Weights of a small transformer language model.
Size: width 160, MLP 320 GeGLU.
Training: a variant of Adam for these matrices, 530M tokens, 8094 steps.
Each number is 500 + 25 x the weight over the matrix's rms, rounded and kept within 0 to 999. Layers, rows and columns count from 0. Numbers have three digits each.

# layer 5 attention value, 160x160, rms 0.151, rows 0-159, columns 80-159
548514491481489518481504495494523466515501504509498534504553506449505471516503475508512446489489527504479534496477516484509533512483490485497502478499515460490503512512494490514477478513479543477486503535488508518526517507514454519493450507
513510511522474504499468507488493531502546465507496488492522540466505506480502513486467485499516471509486490454491498521467511489508516497532501506461491531480491536495499449495480489533480507429488457448521520506507495498505494495504526468
543469485523523525499512516497531508512456528527495461485503512464470514569524468500483508494501482523450489535480491490498489517459551494494501513495508468497512476483456429472462484539434501484493498530501487498513482507507505507492489522
482463510475508477482513503509489486567473556517514454497454496478468532502529526509494513525487506525514517538523513529465527543504498488496483522531475484521499481493513510473513525487480513486474445530506460471491523482497494486491503451
524502482528530494500487488547550508503443533519482480485526493495481506504493483512486512465547496469466525522483487453502452476539508489510471499489521516481490475527473452503487494531503495518474506467506530548501525538526513474507471543
504494487508517495446521490487500546487481468493467499502539496502530486456495546521517502531484488478492552510479511479517470473483554502517501492472497540505504494511497497536486523536501502499483496502497529550547510521516476531481484509
517528500464503487516512483498482501511542522474500485482487496488506506505491519504499498514504500489515517491503499452485479515539505519495485483528527460483519544487487529503542507505484495500498485495477499484513548483474495512477491478
524470500460543537511486501483492534516496460490489531519496499489478488489487491541534519544482484489514527519444486495531519471498508520490510496488475481469512534486488500508496473490522451515519477437519480536548516498521510495493507512
518470490499500496471518497528521524491467483515500524495525510524496511505526514502504517562536504523466503475482482493494450527512485480523476485513538480459536490503504488497501505509469536507492512475471522504511497497512486479499495541
447457503471501525496551480520463502507495512487475486522459476512474498477529506464522478505497492455501544536517529488496492503533499458488517515488506470483486492501520444514493513504504520494510494510497497484495479466514517508536491505
503554511497462476510478484515512484515496468527465441488537468493505488546444515482491526524521476481522515457540482506525473509501503534478525528565515564510482530487486535510516516493496502511514525505487537494488512469479509476501503464
491498508522497484503483503498532480556518496513480489479459470501536512506506465501481507487456476478479472496486519532513492541532485516459513516508512519501506454489521537502519514489517516512486506501481466484492481475500489536539563461
491488495514508502518484466532531500511484544519508486483471487513509524498505487527495555515554489445476484474492490497464520494493460498482490510473507513498513495512524491504485483501507480519494480518477507503520506548509527459521532510
483536502446520475460497487487520489534535540519492488510499484434477496540485498482500523500533502432516563530491482495477556511529552518504528509526484463474463499499507505490464505509500500512505473471471469492476525496517495503473490501
475490493486523524511485500503506507504496495493486513493496496498481497492496526522493479521551495513484486514506500493512483518526489472494470487514515471467512422520520493501534487461510488542476511510515497520503519536498499510525551528
470536507475528445518495500479486493493498463490504483507528512497497456531462518478522479509502482549523511480535487511515523518477548516530521516522511533482520503491475525510507504516510503492528492501535491491476488474494487523466488493
479453495514541532478505504557511520472482491479503505507515487530492485470495488492473513466552511470495499495492516470489501474540457465510516457426497542487526462516512469535472502516498499508482486451514506510495492514527530491518465523
506521501502517482502474526473534483467540527520498506474483526470542475562508456473500501445462502484481466500540491513501554514463504503494497539542507493507500516494505448476486492504458493474495495507484462473529492501479502497500497461
518500496438526538451477506495526532484492507499472529505509489498527498494484496497482495463520478473525499527447480508543516474484515514496474498512485513511510495510475485483519473485510475514491503451493508517535517492493513488453470481
474476493511521483511556503512503497504476454508513476527452462537542476501502500464491495517521513553516532550522521468519516500557478480484505500534476502475485500503487489495460514496529490482520509545527486492474504499503512515523427510
517501498505476493522485509505496498514525467510508460503465491545506516440519494503495491522516536540487512469501501505500523505492461487514481540524527506494515533514521491458505510487518482480478493465479512484497509541499495476500513533
524518498512506503486471490508546499510473543508518452494494476470542485533481531486481508486561513447475508479460444506469501495478505494506506496427491539535511462499469482514532508515496517503501530497504506486449504511501519532483482494
474482504496526513532494501526496449499533517478519532523478507535464492495496473497479521506462522486533475507492494493511519477567399481484535513484472495518503518493499522496519483480564482508500485483503482462483498514497531477520535463
498508502513493490492534502486507500519494448531491489497446496522540492483543496467516493501445498518483500532517500491469492509517508501494466534506525466495478495463485494498484534498496495478538525516473460463472497448491490510518480490
506485488474514507473529505535513496506522531510476475507472493500469517526506501485480541556528485516470524518476487469497500526522510499483522486488536500477504497493495522505512525489485508523463519493488482530540505503488509496510451546
441511508466505496474517487522484523455542447470491535509513507552522487448491501489501475529494491517527527517462499467489508461526528484512468449495500543484478499524505547528494539506524486475570488510483494551519490499516496469484432505
521537503474481491478478496480550491459505467502540506494541482486475474489480488515479523481525486530525513555475495477499493482505516523517490477521489483494501459522470485480517478523535496512504472504498502514456513553516494481472525474
436487503489533454513531488481479491532549499498480504491503515463512519471499552525525463483503467487542508502524508511470476480518497516520517522503483483535446485534531487467479485528505503470477469458514493508480517548485525514510481464
544498505534536451524485498497502491518492452500501517496508501489528445479490455497502539455474506492519472522510459531469509485515490519525485533547445538489480575502486497476505494535497479477502502483495470474466537501504504501477488451
507510489525511517516467514534549502524433545539518497480522510486432508533499486501484524465543515506461471463546516479494474540528439498487477520463552519508554474510498513511494477467507501527451490477517517485486505509495494450517546521
500503496548469508509500499506488520494479507506487504502475498487496520521536480491511510526469512503446512487481496533497482484458516512497494515506533461478493497478467493498494520532473514496515487505505486480478449454503495509501513509
498477494538505511493511541474504514470524463517494511514503502505484500491493505529524499532480493515520489508541527510533510478476484503507512524537486496500516503495512522482525496493496478478485499489497493504559508507499503497538483473
524523487534526493528543478480506474497473511529496496499493473503504483506481515537493473486509500506492463436451515484523498502494489512526479474477498487500492530483516568487489464519539491486496495485484515535520538519490519459492501511
457492484483517555512533532499526468495492523474497483517509505454498492476505523527530477469480521531530496559476463512488541474480520493480505467498544466487511476523506484485509530468526480524492494522513478526537491538509456514516529499
509524502445522468525468496471467501419493525509546492505501489488483481441490517488518514509568516529500485522505547508502491540512501494509486525451497477504517495490475465506484478491512489530472527508538485531529476464501447527504510503
506532496525486469537454461499505504469514468525507469545505493562506536541494486511438523506500488481500512493504479498500543491453529537526499455477481525493509475487469471502486487492500509488516510475499499477513472486497476486535544500
478495499503487488550450456491480469514524499532483471519508478462518520493484466486528496501467504521507453516476534499484536479539543538497498508482524546506484453514451510489488521526481506494482505539455488536488505572492532545509498495
477497492512530483508507521513505496488512545511530495485530510486457438509483473509487497529521458492513469501460520489484532476486492481487493491497518524494496494493484505522531470515505514488503503474527519439539497537519544543480446502
484470515558500520522509492507490520465502528525504469494474489535473502495495506524530514466512533509450521540520447506528492521512512519457470533522486468465471472520474500506527516494493553486511483500480471504462517512508507467481513545
493453497511483476514476477488512486501504513500499527488503498515458464491488472539479520542469556489502509484507493500515484487510476529531490559500549484446491534487490540514517500515512519516527494454520506512507489491473487512489513508
481525503492468542492494447523518474483514485505494482508479475472512463520515535499487510496511439482509515517512490475498491532507465484547486521521512482534479532511444500521491502466515504510529509497506520496494485490517489493488514526
491518502493487498566506504512502517494512537491550478484507533483492509560535499499520540501495455476454476441500486515513498483465485472475511510548476469496531523509541465521500508486492534492495548474502478502480494490495487521494533508
527492500444491491473529495489457527496534459520514511524506521513538457507506516510489483523531486527483469491491473525513530465528483469492461498479530501500463548521479461510506461492486511493516532517495505494514538521495502495517471519
474526501532514512533501458501537531532500466541487496480522534501486450504519542531477521509517501502495491474493559513512507555502464503481484489449494517470469502501477504479508517515519513482459486522510502507561480483499522505496526523
506507500491519483541532506489526512400554465502487513520489482443492511516521503480468514523502523535503507520526512504511517478500543486516489484448480497479506475454494517474518545506501525484512445480504491526462515503507502518510515518
484502492508459530474499470477480521530493483501514497521492539492525493474500498527488497503478517477495492512481529478510519480460540467545523506526547501483497477491491508523489467486511524499500506479494499511450527514525465512506473492
493507488479495535485477465483512487451520507483504525495450518483430475508491450521527510511485471515515486474491521495508484500536520524532497539495517519497510417494540504494522509497483508522512470478492507509501526479511518462502535502
518495495529510462435448507479503473498477489491507511508511553477533518521509524509458465495482487481510481452486473461520507480519506475525506507515495506451522494493474523482479511522487539501492516513486486499513516517498455520501563515
505483496516545501504499495493500513568518444516505505501434525510506510532512486509464506490415536498497478494527479508509517468525513526521475507553475488495532550493474461480479493513489488541524490493478525497518516486512515489483464538
473471489473528498481516480479472502499533547495505477528462532538559473514526489538514521516516537487485518492510499461528511491491517500514503543488513449489469508511492514492504524471507503496532515493508476480516501512504515484532480504
477417497456532505490456502502503509478490535544476510504461499523504534508524505503515533509478494452517488492485512541526482500511464478544491497490474537527521472485518490489494460485492515535498498503487477480514530486544506534485512480
517558504518506479541517511503498524503517498466465498495484488528471488491505515499467495532497492466526483531532478531477486465539502511509502499503521490489479537480526514514516488492517473496513510551511492510471475475499497495505525424
477470500499489509502506498497491503533523546471553482497523517443485487497502451492471523513515522499526513534501511505499493498554536494474508454553519470509487477512496519511481457515489465527488469489501484479495507500508471513483537521
497469502501515501489537481495488507502503475487514482478522552547497488497490486471518488517473499478492454481473529518493518546484462493511500525487582471493481514501481487502528430512504519514491460493507514546442520477507503528506566539
521485497519529503475546526522479467533500517453479511517508506475522525508492496487497532489488518517494497515488531502533428534474492517529507495498498532473479468476509469482452485490501469475491518480494510482550524497473452487510514519
497498487484516501531509509511481461522504534476494512494524515523431482431509487522480496524522512471497528526454460523475515533523480543504507538515482517503497492495513501506496462503510509512513525541500491488465527505478516510528523504
468511505512476501500523507467489508494487468539537490483480530469492503483497510496465484486486514485511517482488488526501457455523490505491525501514479548540468467497518515493476538495541494502533486495510544483533472524502536548496571494
479553510502497442446515510503465500497513484516499499476490486512511463495481485523496467527539518494518531514521479514485473497506462486472528513455507539492519531488457506497507449491516500498526517542485488542485488529535487498491473490
494522500520540527473492490528524496486528487475488468483515490571480484489494458498468496479460542513494489531507494498524458501496518497499482478526506520502474534515514483542479543449468491521498512498474507484455541480487506455512506458
509548488474515503469477492485506486554474548526531516514427482479502446509518530467504541508465479518472504481498495500479512517476496499516491501493472543482482537500507518511531509495480519469479489504530471521486526542472498491503554476
486518506478480458517448513508504532525442550488422480490475507505503512521516478518488505499464512471490501513503505528516440493491492498515504520469534455498528507484484472495523448501524514490505519479502513481462515498477544547495467496
517490490505503507483503441485520516524492484520499502518503464495469459502483519461531521458498491491485501538494538503500552480478456527502474554502504532457528519468477517542484494517488492526505500474548501497538512508525464536478501535
508530506480512514543467540489516488518527483492519494485486518498515508457513511520495503498515513485495495484494494530530490539484480503487459516518515523481495540491443475495470494488497486497483520524490507455492526534519532478503469505
493475503486516437497462499533514490453502529467482490501502518491536473486516492500495509483541491528482488512476546498491501456533526506512542525514524533511507526500525512515537534507518527527533482459523475487513557499519508470465500487
517495499481508507514456502500446501489478508526484481504528529496549467483476515492514498486478513450547529498550517521513567506516507515479483484556571516479491501508576494497478470518537488527502518517471508497450528496518471528494519509
505473503521505506536468478496513517555508520496489528500525485514490507437493493507510487454490489454473534538491508510533532534504528457467495491506482515489534496503465492489497485485478470498503503519509529540456505481487503429524507559
482497494498550507540501470499465490549494520543523490550495454440546445520504486488544497454501489474495503493528461514509505484518495508498490499466517544458518456508518525522545569537459509471496504459551498500468547487520490501507472519
496549499456489497512505484479533534526537469540513513518505468488449518512471448495538526472500512496494528540495533503506495491528537496481496508454468480475453572496437523474511515515495470453476477552520470492497487527506499542540477509
481485499522517521567475513505514470519487482473512476479502490508544495504478484471533506444514463507519449523564505496506468461490554489512485516523522547467500527528518518540498524513522483508492545551468512523485515525490484426551434521
463501507519533489533516502534468451555478526503518482471523532485492462506494475501548520492455471531499458521534488488505470429471520510487489516496498504496517521499530495488525513497483501486516532454523511523517500471491545482538486492
516517485519524469524493520531459531552539490431522500513546468463460505516464534501502544484470519495539541488515510482557482504535496527475501533516469493521520549510476567478468528495508516484502562483521504533494478431501501491537456550
507523497510455493541498499489491518495433521507506499472510473527504523478505513518539488469473521498491502496529468484541483536492510504471492551512522524556498526528499492521507496498477489521464515494500518523500562532492463533425492425
506530502507506476477475515505506565536525456503467498522459452476527438550503503496443465528525497479480526484493484512446488528514492482542518504519505501501494515508566487547518513488507474481499471461428519521510467527497465511518495467
499459504504472541533487487514508485472506560484475472514509460470485539493482485463494554485518439491499463550584482493459550479509441484458501511523520522430483464475503519480487498456516506513497542544484522525475531517512548442497532517
533474504513495538499524460464504477485494493494480527460521504495485523519512459500494522464476484476503517492518536498505486510492490526506483466555532463520503494500499476485498481467461523515494519528493515472512509535458480457453533496
526492495507457530512504492482508455541383464466484494484486493495559514497515464520508513458474474487517492521499491487504502549458479524534492456490520466576514468511483509519497513515497506544473500518516472506512527517479506497517490468
461429498556497505512490477477484499549469503498516516527488532568489560486562503534474476492515474511470555464497499503480486498472495473476492501439501549532556538520488501578501533518486470519492472480478517527540465522502518566511460492
484512498484525432533477525506527476483516528508494510497538430517543468526493463514485560518452494489496492514485488497462512497519460539500508538558521549484433458493513530451463530512457495485528447507479488496539552483512507485492493487
512479503512467518463536516459482486479512537466482539519471490533475497465522572476509501527480505447511514489540549556537415550450490487499499491522427505494497494504490484545528502518517527472526501477545499476488437508488467518494513461
491430504512454528516514476447514488506492506477476538518525504508516462462545497488473454504454486476499451513464510527485447550452475498464515496468470502521521477483539457521494509471475514511499511524490504495483448505479504473514539533
513550503534429492487526494455449511530498479496500517526456521460495501526535497513511499478511506520497505455496531542444495543468475512529516443489524483521489486487506502519513522497487488468541486496549477490516487504480509559479475464
510492501516453461493513512510504473536482539494484473511500486542532508505518513534458500535505525486503562477561507500505513486505503481440508523527468464468433514498497548479471486507507501496527466489540507495504466481482506475504491484
525502502481495482481473526513528509491470471465472542508545483452481493560497420459486536477493457501541504497532487462536473498473477546485507477491491485475523516515498421556515491496527488531484559516480495502473501531498480514493536548
537478498506487530511512506498497487581464491527500493484465488481539475536524477494489460513492530527478480508499484503540499489538508471472487487515523482505472460509485521526553470461538464460475503485503503488488473505497513503502497470
528543497462485524512469488495482473483478480501528496494457520510545473538474467467523540488541514517497535526476479506471505467488510498529496419474494487499512530481524591483523484508515503489509503492487483500476517475495506441484445540
513535499517452485518544499500518471483480495500548451514473496476553460470490488491558498493520518495476484501498525545489493492490533519552494527488529545505536518472518455499490524541522515539516499485486509460512519531483466533475446473
493514503513491495501524507508485471556481500499525488452495523542531518485515506488526515451516495527516478543516525480533486513476445486488484488494516513461532471513512485503487505472525488512456514501527501493473490500478489483494488529
503495508509534485502498507525508491528500480523501499515503513504511513505514460538541447499456474496506434489489453484414515516496482504535511534478467446488512500484462500516508474534473505471493437488473510483479508514526503510495512491
495478500501483460493499487479531478535488487484527498478524466546486494534516475537460520495490499496452544540458529481500485504495476508508515522493499487530526486515510512491478506495495492535499479494429528483516449499502500475545513491
505515495515544506544498460498506492514449482504455498509505513518530508468479490502500480504481484475526442514482450477520505486479557457476496553520482509530497485499498493497501507510479510527472502571552510513468516497493506460523481533
498489497513524492515518472513482543516507496499503523536504491469510540500499485480482509499539511496494508483490501514484527530560514482532502537475520520504457469487512506543487531489474519467483471562520511472522509488530463533502500515
514502498471464488516522504506455473553504497489479505503493533527537530485448510499528506436442506481531511515519484515484482534539475558493503504495482485464528517452454534471512496545534517512526498470450496493455475503491523452495496518
463499499464547473430508484524488486555510488489542477518517473475510515460524487531478471520561461497506492506498480495488533484526484520554485550453529533429476494486496470480480493466470512525496499523499480525471561513503482533482537473
519489496537487471540427496481486495516553450449489534535524522487495531525515525515510418492490484494521483463528542527472445496502542519497510481487500523561520524506483559570487525521486569510529575535483463498542466497496461523530518522
525498495487477500466516520493543501477502465482500499477516492486532486459509519527495469543536546486501563497506541496513487511531515497516503481521494467511493457502461456550507504504482509468528523499503471482508473517513456510488521443
509525493551480481548422511518531493502527474494462507513503502501514527496503519513503436472455456512494497463533514505504523470497472474473513496487505490504490457508438521574486551520573568519523530504516475478512481508507507517512531498
521475505516509515499481498520509453486495525480496474491511478489509457531515473500523544453491507503477477543517482461502517478493474541518489457493535526530516483498461497498478485457491464548506546508487479502492525536516531509498518536
457534496550474493491460498533544523492539549466510453494457421506480496494522532482502521461517452474501544531466505519522478497524438483524505514472547514503482472522460509521512555465538512470542465542476494466527462496498533486506504491
496492503493475558479515498547487518421575473494518500496521535496488519500494520480509521538484500485490495477502510491495489523504467516524499491502503436484472516483487526478465461477508526520476525515462470498519532520512491492472551456
487530509502474497480525519534494544486483488497498576527459513507479524494504559476476505558493473521511503453518540500522495544488554521519481485529532492486482530487477514454528544540470460487490564495463470553532488500507476545471519453
479473513503481523497530481474520495492477513450512513479517493508500516482546516514536524523496524483478480484478489472542485495465483493542481488473537456509518438485480557507486513476490485548485472499487493508534554503505471472473484518
524520501533487529516491486484511541528484510512493490494513536468483502480516485503519467471495537472489444509477524496530482503498553538485478505487518487516556507503467492458517424514473487483505512522532504516469510493527511507483496513
511579500492529493478543515506477542470477505519533500557545500507475540495471521459527562479536531536505507462494487510514487509495464519485495478484507510494462494476502520468487503505484501506539522429490501502513499471536485548476515490
466493498464455512481503498484529512511539462545507552512494526492491522492502510510520463520481477480492479484468566505548537551536516480471505526503439486485417494537505516517478476492490503518510547518508491504493465453503495487496577455
501471502452508527512488460500432533562545502456542457480475519471457551579503471513453496489459515476527544521489516495477531475522480507502503483518531542512489511485489537483517533540445524495520441518519498460535476464489513489491482618
529488496514539528513512491518526500530509491495489495502518458474476493551520459508473455483450538490512528512507522506490483483503503511515516509467523522516496529491449464507492490501470479481500502531491521499471478517503533500552468488
519517511447480508434537544468491506477526453502523506515482507483462482522540502530454468529536503526462529494460521531447527484477489549567492525558499463511454538470532447460512474449466460471508461477492492471554487542486522542470547461
519539508521499474502476536533505459525500530509471500479512516571519498457490455469470512487508507514493501489482485500464541510513478524523507492545529491526492515519465537532540477498549538514503463508505502477535503516511506485477498465
508526492469469474490496481512499543503517443524517554537471462444505519488472540511499503504559474485505467505471541497474512525492456491568520572496509522524476519515515530544474507501500537501456536522460476496537488518524482551513499491
484460498468513476514501522480532530532458576539503467500513524530502549485480502495504505512503551515447481463446514522489499453480515499474520502491493510532492506520463498522520443486556481467489423462544477494466512521506482529429505482
498511507497511518482545519465518502450471532499493490502517549521511484519555519492527497481522510519493476512432496499487449466450509494500500486492482518511513490485474501505494496531475495507486492460535508499579462496487462533479431464
470474501444526490473513456483501480498532505486480507465594551513472536471509507526551469509466473498491480478507514472468475531515503469495486519502489463489496534501506476465507506477479539563460537530537462498499549530461531509515529490
518506495574524449492535529501486533525508529501536519478508504491462489525506493489501517475492494520515556570526495494481466460516467481435504562451528510507475496485504479480462554475489502495508511535551531510500550566496551497527458534
504525490499488527472499473486471525513490500479471494524517491480485462503491493495471486493527511538519503469500468518511495498475454504569528559510531493520506527508491478477491490469520479519503443520427531514514460503498486479518531500
507470505541494448501483488448543484533511505485471526503464543507517451524559515466498488456496530530515544491516533511501483478471462480534514486469534514468464528492497479525481513500487498487506453488518486492534456517484506555479449490
511457502535531527512512496521476514540460518481482565502510477496544455480500433471489529520521526495491509516509481523473554517490513498473514531485477536514515486513508531550535483500495515487476513487455532515473492454522481495502480518
447473501511503456484511483511515512506502513529507516482547528508461509487494495511506505499501458506497540490512519508524515543460481510469499493521535498460521518481549507485489505479516478546497487456469510496504515518514520519517501494
500481499467507458537501525492482514551510573492498533504482517469501512552509442491447465527491497482520520550496536503473458483474493500514526490494482522529494437470493538495518534533480486470507464478523486466544496515494484539500499468
514455494496490500445506518497486484498511504469498502491500515494520528520529516475479442536462471523534535485550491506495501523514472536453505534474491517517513494449542497485491524514473536486502498476470522500536460540485479505503513564
486456508486496464474491480514502471445505534503570506482487437503512489446486498511493511501518494487463495499494477488496566518481525491483524537541495513514475479496414498475487517486486522477520532506532483513511581474505507483512524528
493465497490500527536496510521448495516456517481523462498483472508464479548504506511489474514507524504455541538534501522490542501556500514479499525471545496500527525489513415533499502456528503479499543481472518488507476464477508542512478522
522486507523466486508482468493524533459520497488492503506491476472520514533513496513508470475542559476477496480526466542517507517447450546492527534420497541524487494468476570494445517430523530453509529518579534469528517453533510531482501523
517545485475478430439496511506530559512523459498474498501487484516505517545520488529473515502523514514467571428477500516500504547515524532538495474460493474502541515493456456593501505547481486484526473470488480474523503515507478570486532458
493486500492532523543531490507477483529490533518488513539441508498490534497504481542505493490493492526489491429480498514527510516496516481486485489521477483484504529500451523483492493505505525498495522505560495508489463515495517473531486553
509483497506468474477480518491493528500540440508526482495472477469486493502529501553485537515520503523456509523427466538449548481484510459460520482451473521496512516489461468547539489505492511515525465485479493495553463435500519483496516492
521527521516461537484508469454450498472488456480524493489459547461519491508502475457440459489480497531506517522508493476532467492498514505544478444528517478468535518495523533549509491503446503478490458494485509518485445534494456480496450529
505512500521476531488520543507560455477527459482517468504489469501454455480509465495487499518508483515488461525554474505544494472495490489433504447531480491506487487505475497491483560513513487491549536492513497485513486486509502503513562460
481466502543482473488549486489480491517461536507487529498490532476524485482512465513528522494502549522514493488513514528497484504442493550517490525523483518448508488496539506517481448528509489486486531520518541460469506490492525470477478538
516562506489493485488485497527513509503518510525476509471547491500474491449494495519473498514545467471500497492516510520505497523491527493492544504494479473503466464492540454494508478528526507498546494480475521503487441515494505481529529463
477521502496503486494529508504526483515505491496521505507511522518477504499479456488508489531508508545510485495483502485479462491482474488490484494514487493501532502503477518464495542480523491521491502470466510492502509509508486510515500512
519532496513491519508491509470485480501501454512497476500477519531460499552525500494471468549490501530471478492534485500502454490495451482497532484469539474480534479473516480473493503513492504486490568493527483469530486476497490517517509502
478503493515519529537481525502546491553468460451472524508499516547491497487516533497458480502479514488474506490462497495539468476525466489507508467502469505499465493492519502506496505504506489470493530456454497523505428483503507503494482478
493459501504479488517496497524487511499490480513484524492503522474478486534475551534498558491478455468514496459506494506529562527512517509511527554472486526502497510490485485498460507530488498497510479476508491503502544496509524519513506484
479502502507506515548504518499551490482513540494512487495465466537497489491502539469481530500504496531482521503476492514506529523512540501544484480536504472488477488482517489486511500491495450503499493504488531505485489473489566539499475494
512502494501528487505513539500490476476503490481506505504504523494512512536503546526522478514481498507476535462480522515515534489505490521509520545458461542481504538493509528480493513512520462474538535454542497521495494517511491498473534494
524519507491490520497486524520491517448477468436506480484506509469502496489499510486500498472464507545521496463508508515465463510511485497507504492504487486520476486500507492522489518544532501517465501476489494522500463459532489494527501505
481489508455502467536535489532473483522494505543472468505510506548489529524507470496505515523469548501494539499499488516520467471517494510478514496475550468528522491498460516474514548470469478502481517534526509456478508479508482466511474511
491471504485467504491519467488459475490496457534482486496489504502469463505509441481488476544522512523510455490497495527482479503452502489461488522529493501516515541489475502478490490497499467507470509490503495483521485496491506491505487528
497505508471533478488501495518526494491496450491515492473516524490515488534497495500518462529500493478502532454526492505495529478531462488498543466518484484488509503505507515495513465502498455514480530515504534501481530485509511502505497452
503508485529500504509501482504529565514508494485522543504514503530514496503490523521454472479474513468480457485503535510507540503479481479559528491507491487528439500514549451519501485514524513469498476535448512528497483467498515488465478501
496450507519488534487516505470512480478483509520477527506512505488519528459510472528519504484506482482482526485483556488513455485482478467500514507486520529494481471501517513492519504517544527507517518516537505466515488472515488498495503474
486531491518473469523518528476473533504468581520477519520482522514500500484514478480537494514499524511494483535522528487505505497510566456494507515468533517456516483510494484452481490533484477484516523465522481501483502502500499550495495504
533464513470479492523533482524489518479478440515478464494468504474480512506513498482518499525500523513515465522516450508478516505510489526473510476492575491489517480475483518511472502461499496479480530517482465503520519478510509506507527486
472489501502516567496477497489509503509472561470524486512459530491511464497527485476437526525503458464497527500534504495513476480522494496544501497479499480494497511497504483493529476505511475502480512498441512488547509501485487492506461475
498543500489452509478498500526493502515508494481481467490486502479520487543517446508477501507448548539477554484505476500496484492487531497512529511471512514536496528499502500480490450493477486473497491482510517514462473468499485509485474523
478486493519465523512542482461505467498495540505494512530458496518479526440512453501492515505509511473467510492513528534541530515489475509523475485476477509514518515492472467497489505490484503504489511485499478505505549531494489482518494446
486502492481499483453494513522495494528503529483512535481498467510451486512505525556480497509479494455485479488537517463516512462515496470523511508507506485464532521498485530493476498501494494491486491478512492499521510514501520515462530507
502482505464486498488526516524502506567473517503500476497495489503469513499537506518496504507515492481510497549505508489517486503506489470464500523493473522470468502495533534519524530444481508490497521528462492498519487458524492476520517489
502507510533510500522466488501455476486493484506527506511532493506495489463518481491506502485537502474504518512509492501500489498501496511519484520520499513469508526482493507513497510500466484488480515481463472493530494500499485464511502530
496531521461541473466505495504468464529488511516463476511511491532522518462523464482541490506509521492534475488520455515495467509508498537485485521510510515480508488488474529476505519485472507525495495482483471487486532494509459464507498539
477487499516506498522501511499527551470525482493504490504466539491521501491489467493502501480470507506490469537488498508510515537509523488530521518477497521545498501518522471487489464472477497493487478555491486528464549449497537535484466491
482536511480500487495511474506442492483520547510495483531450524515537520508501496495497522508450505465489492498508472510503472498524482531535521469458491468545532484498481539470452556496477495508504502562515474446470512519489517527483493543
513533503494487441500543484487458524485524480524495485499512495534498527465504473495543515502499516513503474513475473488492494528509501500500480507483501507471524502517479497448479523513489510522477517450477479471476526499499508480492513486
475455507486505474498494499526482536492516491495510502493503520541475495491539484527479529510462565530486500505495520493475455513512474499485519561447482532511514455494535490469459507475489482493477503532521505498476517464522505487501495500
473494500496533537471465505468513482531504470500463508506530524511511480514500543527504496494467512481506484469489494496534468477507518519504482531502466516497500510479506522477518526496485488489482523486510495497528473463496485481485520523
546498503497453488492549489495509491521513453525529482515491494515497513507506514496508466501491502473506514490513500491506520526472520490506501560494477507491516504481536497492519484465488499473512506478506501505495488451516452501505567517
514505497489487497471491476501495560500462508456484501492518458500453501545488461484502483517510529529498556546498527507505495492517503532525521538496498501521506511517500496503508539479492506488475486539482490526450490484492495538480496487
494433498491482464533468505523475479490486453498505515484484498497534519482519533501471499493450504528482515503543537494516498554487524505470488545491505537516486473507525448518483493510529494465485499520521492515497494505527504457521488494
506530504506509477514501460480521478442487454469518499483485505493470477505459477516538526477503453504510486509513493476504522445495527504494504499510526515504526541481500523520505466513474514519487518498520498505500529499504503495515516494
513536509536523468542485544522504506504522467528496484478507503527493508511452516522519498486529539519486524492488489499503533500501474494495504567522523546532494521504499471490493500491489484523504490441519527504481509493493518499483520519